Weights of a small transformer language model.
Size: MLP 512 tanh GELU, vocabulary 8192, 3.87M parameters.
Architecture: RMSNorm before each block, no biases in attention or MLP, untied embeddings.
Training: a variant of SOAP for these matrices, 92M tokens, 2793 steps.
Each number is 50 + 10 x the weight over its row's rms, rounded and kept within 0 to 99. Layers, rows and columns count from 0. The size before them is the row's rms in percent of the matrix's.

# k: layer 4 attention key, 128x128, rms 0.0452, rows 27-53, columns 0-127
# q: layer 4 attention query, 128x128, rms 0.0447, rows 28-54, columns 0-127
k27 132:48 37 66 41 45 39 44 61 50 50 46 46 46 53 45 41 58 66 44 49 51 50 67 28 59 47 52 51 74 44 54 37 46 57 53 58 54 49 61 67 64 52 41 49 40 53 62 36 51 32 45 39 49 50 60 62 34 52 45 46 45 51 49 61 44 78 50 65 71 51 30 55 54 45 46 60 36 54 53 44 44 48 35 59 50 41 35 53 61 67 39 55 37 50 48 42 60 44 35 47 59 49 43 55 57 44 60 68 42 33 57 55 30 32 48 67 57 58 29 52 61 34 54 51 51 44 43 47
q28 128:54 46 43 60 41 60 37 44 60 58 46 20 50 26 62 42 69 54 42 65 47 53 54 42 47 51 45 58 47 62 49 59 51 57 33 58 47 52 66 67 46 39 39 72 54 46 39 29 39 51 41 44 45 43 56 55 45 50 35 53 53 57 56 54 52 59 61 60 44 46 49 45 35 54 51 60 36 53 56 39 52 61 44 28 56 46 63 50 48 64 50 59 53 52 50 42 57 57 39 23 48 53 41 23 59 56 40 52 66 44 61 64 40 68 46 55 60 62 59 53 32 41 48 54 39 47 52 46
k28 134:46 62 41 65 36 66 43 43 54 51 66 43 59 46 45 37 55 40 42 58 52 41 44 60 48 54 51 38 68 43 47 51 34 53 52 68 45 39 46 54 42 41 42 48 63 45 31 25 41 45 56 35 39 60 41 45 55 40 60 54 64 47 66 50 61 64 64 53 33 61 49 24 39 62 56 35 40 48 43 46 43 37 49 39 49 53 51 48 48 48 56 47 48 35 47 53 50 59 50 45 30 54 42 17 56 70 33 42 38 35 52 66 53 54 49 56 60 52 61 54 54 59 49 57 48 49 49 47
q29 123:63 50 45 51 43 51 46 35 47 70 44 31 56 52 31 42 47 54 59 61 41 52 32 59 50 56 43 58 46 49 58 60 42 59 36 43 46 48 56 53 59 22 63 52 44 48 53 53 47 45 69 56 42 53 45 40 78 52 68 50 59 39 49 44 75 53 63 51 51 43 63 62 46 44 44 44 52 63 48 45 59 42 33 59 72 43 51 45 46 54 68 46 59 57 49 53 45 59 38 56 52 44 72 39 49 70 44 57 48 22 50 58 43 56 43 63 59 40 38 56 50 52 56 53 61 64 57 41
k29 127:54 55 49 59 42 43 53 49 51 54 56 44 43 52 38 59 44 43 59 56 66 52 36 43 56 45 54 55 45 38 42 65 65 41 46 44 46 53 43 36 42 42 40 40 43 60 52 28 39 46 50 53 60 59 43 41 42 49 52 49 57 33 44 48 63 40 47 57 52 35 54 60 34 34 59 53 38 56 44 67 50 42 73 46 38 47 40 38 41 63 66 47 54 39 25 54 45 45 37 55 52 63 62 71 44 77 60 57 42 22 52 58 58 60 57 41 46 46 54 73 58 63 50 43 45 39 49 34
q30 126:38 61 38 33 63 63 46 35 40 55 46 42 69 44 47 60 54 40 57 51 51 55 65 64 33 50 41 38 54 45 37 45 54 52 45 33 77 52 41 47 56 52 40 55 41 47 55 36 45 50 55 40 52 40 39 41 56 57 45 58 59 53 32 27 68 42 39 61 53 36 53 48 50 46 54 42 36 48 46 60 45 39 48 35 50 46 51 58 45 42 45 45 54 48 53 48 44 52 63 60 44 38 34 51 34 76 58 42 55 63 51 62 59 42 45 43 34 58 49 54 41 48 23 52 58 39 24 41
k30 125:55 51 47 63 44 47 48 44 31 52 51 50 55 40 64 59 49 59 37 46 63 58 62 54 32 33 43 56 49 47 47 53 51 66 67 38 63 56 56 66 42 55 44 53 57 76 42 38 39 50 54 38 50 55 41 51 36 54 48 49 53 59 59 53 50 33 45 34 52 52 69 33 48 66 53 48 36 39 52 58 39 44 64 41 55 58 33 59 42 44 59 30 46 56 47 42 54 51 58 55 61 43 47 65 41 50 63 42 41 65 39 55 63 22 36 47 37 58 50 49 48 40 58 52 52 27 30 58
q31 127:52 48 47 67 57 51 54 37 68 47 54 68 73 51 52 35 24 60 39 48 60 31 44 37 59 55 51 45 43 28 54 55 51 46 53 48 65 48 35 44 45 45 59 61 52 39 49 56 36 50 40 42 47 71 48 59 71 64 50 53 57 52 55 60 52 47 57 61 51 58 54 47 59 33 54 40 27 57 42 50 44 52 48 55 51 61 34 23 50 42 52 67 55 46 37 60 54 57 56 59 47 42 52 67 64 44 70 56 42 50 45 55 50 36 54 58 39 58 35 47 52 56 47 51 34 54 59 64
k31 126:53 54 55 49 45 52 53 44 41 64 37 54 66 51 55 31 40 71 68 62 53 41 13 45 44 62 45 49 33 46 61 37 50 48 45 51 69 39 50 39 61 38 62 66 41 52 38 53 39 61 50 38 49 45 43 61 61 47 51 49 49 42 33 43 53 51 46 41 66 46 49 40 56 46 43 53 60 75 53 56 63 60 75 58 41 53 45 40 40 42 50 27 46 47 58 45 56 46 37 51 59 65 64 49 55 56 46 53 46 62 51 33 53 49 64 42 38 50 38 41 43 58 54 48 46 54 53 55
q32 072:53 65 42 34 49 46 53 70 56 53 53 62 54 45 52 57 44 42 52 30 43 56 59 40 45 55 57 70 39 43 39 48 61 53 41 49 36 41 44 58 59 55 56 49 62 59 43 48 45 51 50 42 44 60 43 50 48 39 43 54 65 52 51 61 32 61 41 65 50 57 36 51 45 63 39 49 56 49 38 48 50 62 51 45 57 56 47 50 44 39 31 43 30 59 48 60 61 42 56 43 58 69 44 33 66 43 45 48 53 56 60 37 33 68 34 71 57 55 87 47 56 57 56 51 57 59 73 43
k32 070:60 52 67 61 61 46 53 30 54 53 70 45 59 50 42 38 28 60 39 45 65 48 49 61 48 30 57 62 49 39 54 44 59 59 53 52 49 48 40 41 56 43 53 57 64 59 60 45 56 76 68 45 53 47 44 34 43 44 64 46 67 55 40 55 51 55 49 25 47 49 65 53 54 62 51 50 68 29 56 53 35 49 56 40 46 52 44 40 58 33 59 40 38 68 47 55 57 58 37 46 58 34 32 47 56 53 52 47 55 60 55 52 41 73 60 51 46 34 48 41 41 48 65 47 38 54 53 56
q33 078:65 45 39 60 46 46 51 47 59 65 62 61 69 64 45 33 52 36 51 44 57 45 30 46 64 64 38 31 43 36 47 76 43 63 49 52 55 39 53 37 69 49 43 55 38 53 55 37 37 53 61 47 52 50 48 57 42 65 58 56 45 47 56 40 46 63 62 50 51 54 50 49 61 52 66 57 48 41 44 62 67 50 55 53 62 31 51 46 59 59 66 36 49 45 53 31 54 46 48 62 53 33 34 64 50 46 60 35 69 37 52 48 33 60 59 59 40 54 49 43 60 54 61 45 54 61 37 57
k33 063:41 55 40 32 67 55 56 53 54 39 78 35 27 40 61 52 37 42 48 37 48 48 51 63 49 65 58 55 60 80 50 58 47 50 44 37 51 43 36 55 62 39 55 40 60 45 68 35 70 56 28 58 42 54 62 62 61 49 48 62 53 52 45 58 39 47 48 32 49 60 55 47 51 65 45 40 58 64 50 60 53 61 44 58 61 41 61 38 43 56 44 50 45 50 54 54 60 46 69 60 41 55 56 46 52 36 52 74 41 53 47 40 54 46 52 50 54 48 52 51 62 37 40 45 62 58 49 52
q34 087:40 42 58 26 46 43 50 64 53 60 49 61 43 50 50 25 49 39 42 29 67 52 41 51 47 43 41 51 51 43 44 54 58 59 56 52 69 50 48 46 40 59 49 23 55 44 59 61 39 53 44 61 47 64 52 45 51 38 50 50 52 54 32 50 53 41 73 39 53 50 51 41 47 44 45 41 45 48 37 49 18 49 61 49 47 63 43 38 43 46 55 42 22 47 62 72 57 44 72 47 48 62 51 46 57 54 47 52 34 51 57 46 48 36 59 44 52 44 46 64 29 43 52 43 54 45 62 61
k34 071:51 52 64 60 49 45 46 43 47 67 40 52 47 56 36 59 35 50 50 35 49 64 45 49 52 32 45 39 41 49 39 55 59 47 53 58 50 46 52 51 48 57 49 47 54 71 66 59 66 50 69 50 39 55 46 72 53 40 51 50 51 55 59 39 33 52 30 50 51 58 63 50 42 46 43 42 53 45 45 58 41 55 58 18 23 43 48 64 60 54 51 37 49 66 37 46 54 47 32 44 52 40 42 47 27 53 47 30 60 61 51 45 62 68 28 58 51 56 46 51 35 51 57 59 64 40 54 52
q35 069:25 37 44 46 67 64 52 62 46 41 62 70 52 43 50 42 44 42 29 51 41 49 40 49 30 60 57 58 35 56 60 39 54 42 40 36 53 44 34 35 47 50 59 51 56 52 61 49 56 43 36 46 57 55 25 61 54 59 52 33 41 62 37 50 71 47 55 53 29 51 43 41 60 44 37 38 63 42 46 59 20 56 68 51 39 38 42 49 52 42 48 59 45 50 58 49 50 36 26 60 58 57 52 43 58 49 58 53 47 53 51 41 43 53 53 40 51 52 36 55 51 43 48 59 52 37 47 44
k35 081:54 56 54 46 60 40 55 57 51 63 50 35 39 49 52 52 31 42 59 31 59 47 49 57 71 47 45 45 59 39 47 70 38 64 58 35 58 51 45 39 48 58 51 56 58 68 47 68 60 54 67 63 40 48 67 38 48 47 55 63 39 69 40 39 37 53 38 42 59 60 50 50 36 62 55 63 60 50 63 63 72 42 39 64 65 45 39 31 56 47 64 39 51 59 36 57 52 46 48 53 43 59 32 58 47 59 48 55 58 58 37 44 67 63 58 55 43 47 65 52 43 59 56 42 54 54 39 54
q36 090:64 51 42 72 56 41 48 31 34 48 49 41 56 77 51 70 54 49 56 71 61 44 41 66 59 57 46 49 51 44 38 61 50 64 47 44 36 53 64 53 57 52 37 68 46 65 50 39 54 49 48 53 47 47 45 48 36 37 50 54 40 50 58 48 52 54 41 54 47 57 51 53 51 49 47 44 45 49 51 46 76 32 49 48 63 12 46 58 60 42 65 56 66 51 37 41 44 66 40 45 50 46 43 62 28 54 40 49 50 50 49 53 63 45 46 53 48 38 48 37 60 63 46 38 39 51 47 64
k36 089:40 53 45 74 39 59 41 54 50 48 44 63 54 50 40 49 61 58 47 65 59 48 68 45 49 50 41 42 51 49 58 25 50 42 46 55 51 36 50 60 50 68 55 49 15 51 44 57 43 37 34 46 40 52 43 52 56 53 36 42 56 50 52 57 58 40 45 52 47 49 54 48 53 26 72 57 38 61 53 33 52 61 39 53 54 49 62 65 36 70 27 53 65 36 55 42 49 55 49 68 50 59 74 50 48 45 45 52 26 45 55 42 50 45 55 36 50 50 39 40 56 46 47 44 52 55 40 48
q37 082:46 39 43 37 48 53 58 54 44 55 58 66 36 53 54 36 46 45 40 42 32 56 43 56 46 48 54 37 55 73 61 45 62 44 40 59 53 44 50 59 59 34 53 48 43 46 58 55 48 46 57 58 42 42 60 64 44 55 43 51 44 38 50 65 46 49 62 48 51 29 66 46 40 45 37 61 31 57 53 53 36 59 25 56 36 72 65 77 51 53 34 50 41 47 50 62 63 58 61 56 45 69 40 55 58 65 48 42 30 45 57 46 49 52 50 50 62 58 49 68 54 48 52 74 47 66 44 52
k37 085:56 56 36 32 48 50 43 43 50 40 53 40 56 69 55 66 43 51 44 46 54 48 45 36 51 26 77 48 53 41 46 65 60 62 49 60 51 58 40 34 40 45 40 49 63 32 18 55 44 58 68 52 55 40 62 42 43 66 56 44 68 36 49 46 44 47 43 54 50 53 48 46 74 48 44 66 56 55 61 45 43 57 44 33 57 42 48 61 41 53 40 49 42 59 44 44 36 50 54 48 58 56 44 45 29 58 42 60 56 23 49 58 55 64 55 38 48 46 57 51 50 42 51 41 61 41 54 50
q38 076:35 58 76 53 46 41 52 57 46 41 45 37 58 44 36 44 35 50 58 54 25 45 49 45 35 38 47 44 50 67 51 58 40 69 75 43 51 51 57 40 57 63 60 33 68 55 57 39 45 67 49 45 40 50 45 62 55 48 56 40 49 49 45 49 54 41 52 38 70 64 56 40 50 71 64 45 70 42 68 54 54 40 45 55 37 44 39 71 52 51 36 57 52 52 61 44 54 28 50 54 50 40 50 53 48 43 58 38 57 48 52 47 56 45 52 38 53 37 46 43 54 47 45 50 49 33 43 72
k38 084:36 64 59 55 40 60 54 65 58 53 54 55 60 39 52 41 56 40 45 56 64 44 49 52 32 55 45 24 63 34 49 39 50 40 38 45 71 53 62 50 42 51 67 48 43 57 53 46 64 51 57 48 48 72 49 28 55 52 65 45 43 50 61 54 61 56 45 46 44 54 42 46 59 16 54 44 38 43 50 57 36 48 55 53 48 63 61 46 67 30 67 51 58 51 45 54 41 42 41 41 55 43 60 45 30 53 47 35 57 49 40 56 51 49 52 37 67 54 34 61 37 60 44 33 42 55 47 53
q39 099:40 42 51 38 36 51 58 48 74 58 57 42 38 48 42 58 68 54 63 51 40 60 52 47 41 46 52 63 48 52 57 45 45 56 41 46 50 31 44 50 31 48 57 58 43 37 52 44 49 57 49 42 45 65 42 53 63 66 49 45 62 40 63 52 36 44 55 41 49 37 51 47 52 68 48 62 53 55 61 52 52 57 22 56 44 68 59 43 40 37 35 51 40 56 62 66 49 39 58 40 38 67 55 46 61 63 73 40 32 54 48 56 47 56 37 38 69 38 66 58 60 62 46 65 59 41 50 41
k39 087:43 51 47 36 55 45 35 40 70 53 63 60 56 53 53 32 46 53 49 48 62 73 47 64 49 38 55 69 43 64 59 25 39 61 52 62 61 56 41 50 61 30 30 54 47 45 52 35 54 41 43 50 57 39 44 40 53 61 52 56 67 35 51 50 35 42 50 57 49 45 52 29 73 57 35 56 41 37 39 43 53 44 44 51 59 46 38 61 50 58 54 36 41 57 71 60 51 51 62 53 52 56 39 53 61 53 42 64 68 39 45 62 35 50 44 39 51 35 47 56 66 48 54 56 53 43 53 52
q40 108:39 45 76 37 51 51 41 66 53 55 53 63 70 32 49 36 53 56 44 49 53 54 56 54 25 47 53 44 41 44 53 36 42 35 50 44 53 50 49 54 54 56 67 49 60 42 59 43 55 59 42 45 42 68 44 45 64 52 56 42 45 61 52 52 56 63 50 56 58 59 56 53 60 68 56 53 61 44 56 47 59 53 43 45 29 69 44 61 44 23 45 65 38 56 61 57 59 35 47 50 39 49 46 39 51 39 63 51 58 65 48 75 52 39 36 40 63 55 62 56 37 34 46 62 39 45 62 56
k40 094:42 73 42 71 39 50 52 58 47 45 52 53 71 42 49 48 44 55 43 43 58 47 64 54 43 31 59 44 54 48 46 49 62 44 42 31 40 49 49 59 26 40 71 37 38 57 49 38 55 54 55 42 54 69 55 44 54 51 67 69 55 67 48 50 47 57 50 35 53 53 40 33 44 43 63 51 53 48 51 60 43 54 54 57 26 54 53 46 58 56 44 62 59 60 49 58 51 45 27 46 37 61 51 46 42 60 62 45 42 39 49 55 38 60 49 63 64 59 48 52 53 71 53 67 36 61 34 34
q41 104:44 54 33 58 39 53 47 43 58 59 45 62 43 75 46 62 59 61 47 37 36 53 49 42 65 52 43 54 52 60 39 64 45 51 39 51 34 25 37 56 57 60 34 77 52 59 55 42 53 55 45 47 30 44 54 66 49 56 40 48 51 57 60 53 44 34 54 39 51 26 53 54 39 39 54 58 37 63 51 46 52 59 47 50 52 40 50 55 40 46 49 55 66 46 66 40 54 80 60 41 42 52 60 58 51 43 51 37 39 60 46 43 52 56 48 40 44 40 57 54 65 61 60 71 63 52 40 40
k41 102:48 63 53 28 48 47 66 23 56 69 50 52 58 53 65 43 54 43 56 48 33 54 46 41 43 45 63 50 49 52 44 47 50 64 54 53 43 41 50 43 42 47 46 38 41 35 44 46 52 48 59 58 48 37 62 30 50 44 33 57 64 53 58 56 45 57 43 70 31 69 43 33 63 47 44 64 72 56 52 34 47 74 49 50 47 51 46 44 48 55 48 58 40 50 51 51 54 28 46 32 60 64 33 56 62 58 38 67 56 44 59 51 52 63 44 49 56 63 68 60 49 49 39 49 61 51 58 44
q42 110:53 51 42 46 39 39 51 60 42 44 45 40 46 42 51 57 61 45 33 51 69 51 44 41 58 39 59 58 47 70 52 52 54 49 61 42 54 60 41 41 35 43 51 52 47 49 59 49 50 45 32 36 51 42 46 59 49 47 44 26 44 51 56 58 51 47 52 47 49 39 50 56 47 69 73 68 59 45 42 43 29 49 62 43 42 35 52 47 66 40 41 45 64 59 46 79 45 53 68 48 53 54 54 18 43 44 55 45 68 46 67 28 33 63 48 46 41 55 46 55 61 57 50 55 61 57 54 37
k42 103:60 52 37 47 48 49 58 40 38 42 54 61 52 48 51 58 34 56 65 50 67 67 31 52 55 42 50 61 51 60 52 42 36 43 56 56 54 43 60 40 57 39 50 47 42 50 52 43 43 53 46 42 53 60 34 29 50 40 44 66 69 55 33 53 55 38 30 34 39 35 68 56 39 47 44 54 59 43 51 59 47 45 50 38 57 50 43 30 52 54 48 48 53 66 61 35 56 56 60 52 48 56 56 73 56 37 67 38 45 48 54 55 48 67 68 62 29 53 61 50 51 49 71 48 31 51 49 35
q43 120:49 47 62 55 47 45 57 38 69 65 47 55 46 48 51 59 57 60 64 63 41 64 47 53 46 38 35 46 50 29 51 63 27 54 33 44 45 56 43 49 57 45 41 56 45 37 52 52 47 51 60 57 60 49 59 42 44 52 43 46 41 54 68 53 35 52 67 50 55 78 45 37 73 64 34 62 49 62 71 51 52 52 44 48 45 47 60 25 38 53 54 42 57 60 52 41 42 49 50 35 43 50 38 58 44 59 63 44 50 60 41 71 49 54 49 48 53 38 55 39 31 69 35 63 58 46 46 55
k43 110:48 55 52 50 38 72 36 60 31 47 41 39 45 57 40 47 58 53 55 47 53 55 48 66 60 41 31 43 47 42 38 39 47 34 53 51 42 34 44 57 65 66 47 44 40 38 46 52 48 30 44 66 39 48 68 73 37 53 52 41 36 49 62 68 53 55 58 76 50 48 53 45 61 44 48 69 49 46 39 36 53 44 38 56 65 34 60 56 45 44 46 68 73 50 48 47 55 50 48 43 42 44 60 49 56 51 47 46 35 57 62 47 63 46 45 44 38 52 55 44 73 52 57 44 65 39 40 53
q44 107:58 61 60 55 39 28 66 67 38 58 29 58 44 38 48 44 57 51 42 53 66 59 48 30 44 45 55 60 56 47 47 47 41 41 40 59 46 50 49 53 31 54 53 49 59 52 45 55 59 46 19 43 52 70 42 48 55 40 56 43 61 54 46 46 56 46 34 44 45 42 64 60 41 71 63 44 41 45 45 68 41 45 51 53 50 46 58 62 55 65 49 39 43 58 56 52 51 64 66 39 46 41 47 58 48 44 65 36 68 54 47 42 46 38 59 36 57 43 72 65 36 47 48 31 35 50 49 52
k44 109:46 56 66 68 28 56 45 64 54 38 50 34 52 46 64 55 47 62 43 57 64 34 69 48 44 58 59 45 41 41 46 47 50 60 42 48 49 46 45 55 54 47 44 48 48 50 53 57 51 53 28 50 43 61 54 83 47 50 43 56 45 41 54 40 49 53 53 37 63 57 62 78 57 63 65 45 58 72 50 58 49 31 51 37 43 50 53 58 60 58 46 28 66 62 39 53 32 55 44 57 37 50 58 39 49 58 37 36 41 62 51 37 46 57 51 49 52 65 44 52 60 48 56 57 66 40 53 64
q45 105:55 46 58 46 49 51 43 37 56 43 51 51 59 44 55 46 48 54 44 43 55 75 79 54 58 48 65 50 37 46 62 70 67 52 63 68 61 61 51 45 25 45 53 56 39 58 51 56 45 56 60 40 57 41 62 50 46 46 42 31 53 56 47 50 38 52 72 42 66 52 60 48 52 60 55 44 45 40 55 46 48 52 61 52 43 61 60 45 66 49 81 40 41 61 40 57 55 45 46 68 54 47 40 51 48 40 49 38 46 40 62 71 37 60 39 44 54 44 39 70 43 42 56 48 62 40 54 64
k45 125:43 44 46 46 52 54 53 38 64 46 54 66 54 53 51 48 47 46 37 42 52 46 65 41 40 38 47 54 43 44 68 69 37 48 52 74 62 58 37 51 47 54 43 43 39 53 31 60 37 62 56 41 55 42 49 41 34 59 40 49 66 29 67 62 48 54 62 41 47 68 59 56 33 63 50 55 31 58 44 60 64 52 79 42 57 69 43 51 43 69 56 36 59 46 51 51 46 44 69 47 55 46 53 49 60 50 55 36 49 53 47 42 47 41 55 55 47 33 52 61 35 54 48 41 54 63 67 55
q46 104:57 36 37 56 62 53 59 33 61 59 54 53 28 54 57 47 64 55 42 56 63 63 67 38 59 57 54 61 48 59 30 40 25 48 53 51 62 59 49 39 40 53 50 64 58 65 48 55 66 38 55 56 52 59 42 59 51 73 62 68 57 56 42 55 48 41 70 51 46 50 69 45 56 55 47 52 64 46 60 61 63 59 45 45 36 45 56 48 48 40 65 36 39 39 61 57 37 44 52 47 46 61 49 56 50 35 40 46 48 56 38 70 46 66 50 68 46 52 46 43 51 40 39 31 48 60 44 41
k46 141:52 44 49 60 52 52 56 40 42 36 63 48 46 39 56 63 55 47 53 30 53 67 56 58 62 42 55 58 60 54 45 34 42 57 51 47 55 45 50 46 45 42 48 48 65 40 51 70 41 70 62 54 69 70 40 44 62 41 43 57 67 55 40 51 41 65 50 48 61 38 55 51 50 65 52 77 61 39 50 60 45 67 47 64 46 48 64 32 58 44 66 51 55 59 53 51 56 64 59 36 58 51 39 61 46 50 53 42 38 51 72 67 56 56 39 56 45 64 36 61 45 61 67 49 48 47 30 56
q47 107:53 48 49 42 28 49 46 58 51 32 39 61 56 45 37 49 42 60 58 53 47 46 57 66 46 44 49 50 65 60 45 42 47 47 54 50 47 26 40 56 44 53 59 50 54 38 58 33 35 33 57 50 39 43 49 65 76 48 43 53 49 45 45 45 57 59 45 49 53 44 56 69 51 58 60 52 32 44 34 31 71 40 52 51 46 51 40 48 50 60 57 60 55 42 48 59 62 58 55 71 50 57 46 45 52 41 47 51 61 43 54 32 29 30 53 38 75 47 32 72 52 37 47 40 56 55 36 52
k47 149:60 44 33 57 35 44 55 46 49 53 35 53 56 38 22 47 50 28 68 47 60 56 36 47 53 40 30 48 66 42 63 39 40 41 49 65 46 26 51 51 59 49 53 64 50 41 58 34 35 55 62 49 31 45 62 58 45 70 51 53 53 48 54 39 57 68 40 49 64 49 50 56 64 47 56 47 47 55 50 48 55 54 51 38 57 43 49 26 50 54 44 60 57 37 53 49 63 65 48 45 51 54 49 46 27 57 56 52 43 36 68 67 42 62 44 51 49 54 53 43 46 56 64 39 64 42 60 53
q48 125:34 27 60 47 53 47 63 40 64 41 66 52 28 50 38 53 42 72 48 51 67 35 48 41 47 38 42 63 53 52 51 45 49 47 53 45 47 43 71 33 40 26 41 66 56 53 54 67 56 48 51 55 53 50 54 75 58 35 53 56 42 50 41 61 52 59 44 51 36 58 53 60 60 58 48 48 49 48 59 46 42 57 44 66 54 29 73 50 39 36 41 51 46 36 59 48 40 58 49 49 39 50 44 39 57 60 46 46 34 37 48 34 43 43 56 57 58 58 38 37 35 40 55 52 35 44 51 46
k48 118:34 33 54 62 52 41 64 51 29 51 49 51 48 44 44 33 48 58 55 60 49 38 65 48 56 65 62 58 52 34 52 34 41 38 43 35 45 54 56 51 63 54 41 32 58 56 42 46 58 61 74 53 51 49 46 59 54 36 61 49 53 51 52 61 54 43 65 62 45 59 65 56 69 32 62 56 54 47 49 41 43 55 39 59 56 41 80 46 46 62 38 48 50 34 37 41 34 49 50 58 51 53 48 45 50 52 56 46 35 46 54 46 49 44 41 27 65 37 37 52 52 45 45 24 44 57 37 40
q49 119:49 65 44 36 44 27 47 46 59 59 47 45 43 36 41 47 42 53 36 44 61 41 39 42 50 59 48 62 31 43 54 51 53 37 55 43 69 57 62 50 49 52 51 53 53 63 37 30 36 53 51 38 37 44 43 57 42 69 76 56 69 48 46 47 58 53 61 57 58 29 60 38 54 45 54 42 32 43 40 30 37 67 50 53 55 47 46 54 56 62 34 44 47 42 51 54 56 41 36 56 52 55 60 37 60 55 50 35 38 44 51 50 49 53 48 47 57 59 71 76 49 54 40 59 60 42 67 55
k49 130:56 44 34 36 60 50 65 41 62 63 44 57 52 46 49 55 57 56 69 56 37 49 32 41 45 55 16 50 53 41 67 57 47 50 51 53 50 48 68 56 45 61 39 39 41 61 33 51 58 41 51 48 30 48 47 46 30 48 38 55 63 59 44 48 41 60 61 35 57 45 47 38 43 42 55 49 51 55 52 49 52 47 51 51 50 59 53 46 39 51 28 70 63 56 47 39 56 50 54 41 37 45 65 57 53 64 53 43 22 41 53 47 38 47 60 30 65 58 49 59 53 34 57 60 43 69 44 49
q50 116:46 41 32 55 46 54 42 55 69 50 32 43 33 72 49 50 55 50 49 66 49 42 52 46 55 35 53 38 56 31 51 49 44 36 50 53 56 54 34 53 36 33 57 60 47 56 50 41 55 61 43 49 43 41 62 49 52 47 24 64 57 68 52 44 43 46 37 36 61 63 46 53 39 44 62 45 64 49 69 50 40 56 47 45 37 46 59 58 41 44 69 64 43 38 71 65 52 63 47 44 35 41 59 67 41 60 49 50 43 54 72 44 34 57 52 54 54 57 40 63 38 54 44 43 52 57 39 44
k50 114:48 33 47 52 43 62 45 54 41 50 44 43 57 58 41 47 58 53 50 51 52 38 49 53 42 44 67 51 40 50 27 35 38 61 46 37 45 40 43 47 57 36 50 60 49 47 52 48 32 66 46 44 57 63 44 32 54 56 64 75 42 55 65 58 41 67 27 53 66 43 52 41 32 46 52 49 50 43 60 46 37 59 47 70 69 37 34 48 56 54 45 45 44 34 64 61 45 57 51 49 53 43 49 54 50 39 74 34 48 48 74 44 59 62 49 53 42 50 55 55 38 57 41 40 53 63 40 36
q51 125:41 44 64 41 49 57 65 47 57 46 65 60 34 52 53 53 36 50 62 43 56 46 54 43 56 38 53 50 64 65 58 54 49 49 59 43 57 51 58 44 47 56 51 61 37 45 61 42 37 46 59 58 51 39 60 44 69 50 49 45 41 40 62 43 60 34 43 49 49 65 58 61 55 64 43 47 61 51 52 60 47 35 67 44 49 43 55 52 62 58 42 33 31 57 46 67 26 28 55 42 69 49 52 61 56 42 65 51 62 34 54 40 37 62 40 65 53 35 45 31 44 26 39 44 61 47 61 60
k51 133:36 39 57 50 38 53 49 47 57 45 40 53 52 67 46 41 30 48 54 47 55 52 73 54 61 47 46 54 50 54 76 52 49 65 44 56 55 48 49 42 55 50 37 52 61 45 60 62 36 53 55 57 53 61 44 46 47 51 45 36 56 45 47 48 52 47 53 57 55 59 69 62 59 68 46 46 53 74 48 54 41 49 49 38 54 52 66 55 57 49 36 35 62 52 30 52 37 30 53 58 82 63 56 37 56 44 50 58 46 34 63 52 38 57 28 35 60 57 57 44 39 49 31 43 61 36 44 66
q52 136:35 39 49 42 47 43 59 37 54 44 53 45 51 68 56 41 43 71 51 56 46 53 41 32 58 53 41 46 45 43 60 43 63 53 60 55 46 57 54 55 61 42 62 51 62 70 57 50 54 47 38 39 60 67 46 61 43 69 54 63 36 50 49 56 41 54 48 51 41 44 52 64 49 57 58 34 26 54 57 57 21 60 54 56 43 48 57 53 61 52 59 61 41 48 45 39 49 49 40 49 26 61 44 39 49 56 49 56 40 63 44 44 32 71 58 58 54 38 54 35 43 51 51 36 46 76 28 46
k52 134:47 46 53 28 39 59 41 67 66 62 45 40 55 68 66 42 45 65 56 66 53 59 52 62 45 50 55 48 37 44 37 30 53 42 49 60 49 57 54 40 50 30 41 59 53 49 49 40 40 50 34 50 57 49 31 37 42 46 56 62 44 59 57 36 37 56 44 56 28 45 43 55 58 45 60 35 63 59 34 53 48 55 34 53 69 27 56 46 36 40 62 43 49 30 40 38 37 39 49 48 48 41 42 42 51 55 43 48 37 52 44 58 51 42 51 69 34 42 53 39 43 44 57 49 57 47 51 37
q53 116:53 39 66 51 50 46 53 48 48 36 34 38 51 57 35 52 62 47 37 47 57 54 24 67 42 50 49 50 60 56 47 72 64 40 43 39 54 48 34 44 52 33 57 43 36 59 45 42 49 55 50 67 41 32 54 46 55 52 30 49 29 47 38 39 62 53 56 53 46 58 36 58 52 49 39 62 52 66 48 38 45 60 55 46 68 41 47 58 59 53 40 62 61 58 56 62 71 40 33 65 70 60 59 55 45 46 67 57 50 32 59 53 50 42 49 54 47 55 34 52 50 45 32 40 52 36 47 52
k53 105:58 25 36 47 52 39 33 41 50 50 68 48 46 39 28 44 60 37 52 50 48 52 48 56 42 49 48 52 56 66 56 37 67 47 43 61 51 58 30 46 57 34 44 36 56 73 46 43 60 52 67 38 51 58 51 44 47 48 50 54 39 51 53 43 52 66 40 57 56 37 43 42 40 43 45 61 31 72 53 61 42 54 53 51 63 49 51 46 53 56 35 47 59 41 24 43 59 43 45 64 42 44 66 47 30 53 61 58 55 39 53 35 33 35 61 61 49 40 43 58 47 48 42 48 67 46 66 52
q54 142:45 46 40 63 49 47 51 34 59 50 57 65 30 56 54 52 33 32 28 56 47 49 47 41 55 45 55 42 70 59 45 52 33 37 44 54 30 38 47 51 36 46 35 56 57 49 30 34 41 58 60 49 34 56 32 36 42 32 56 50 43 51 62 59 40 50 52 45 41 57 47 46 54 42 61 28 51 65 54 55 46 54 28 53 31 60 32 70 53 59 47 33 42 43 51 52 40 46 58 38 34 52 65 55 36 58 50 52 54 55 48 37 51 54 48 51 61 56 38 60 37 47 43 42 54 47 47 57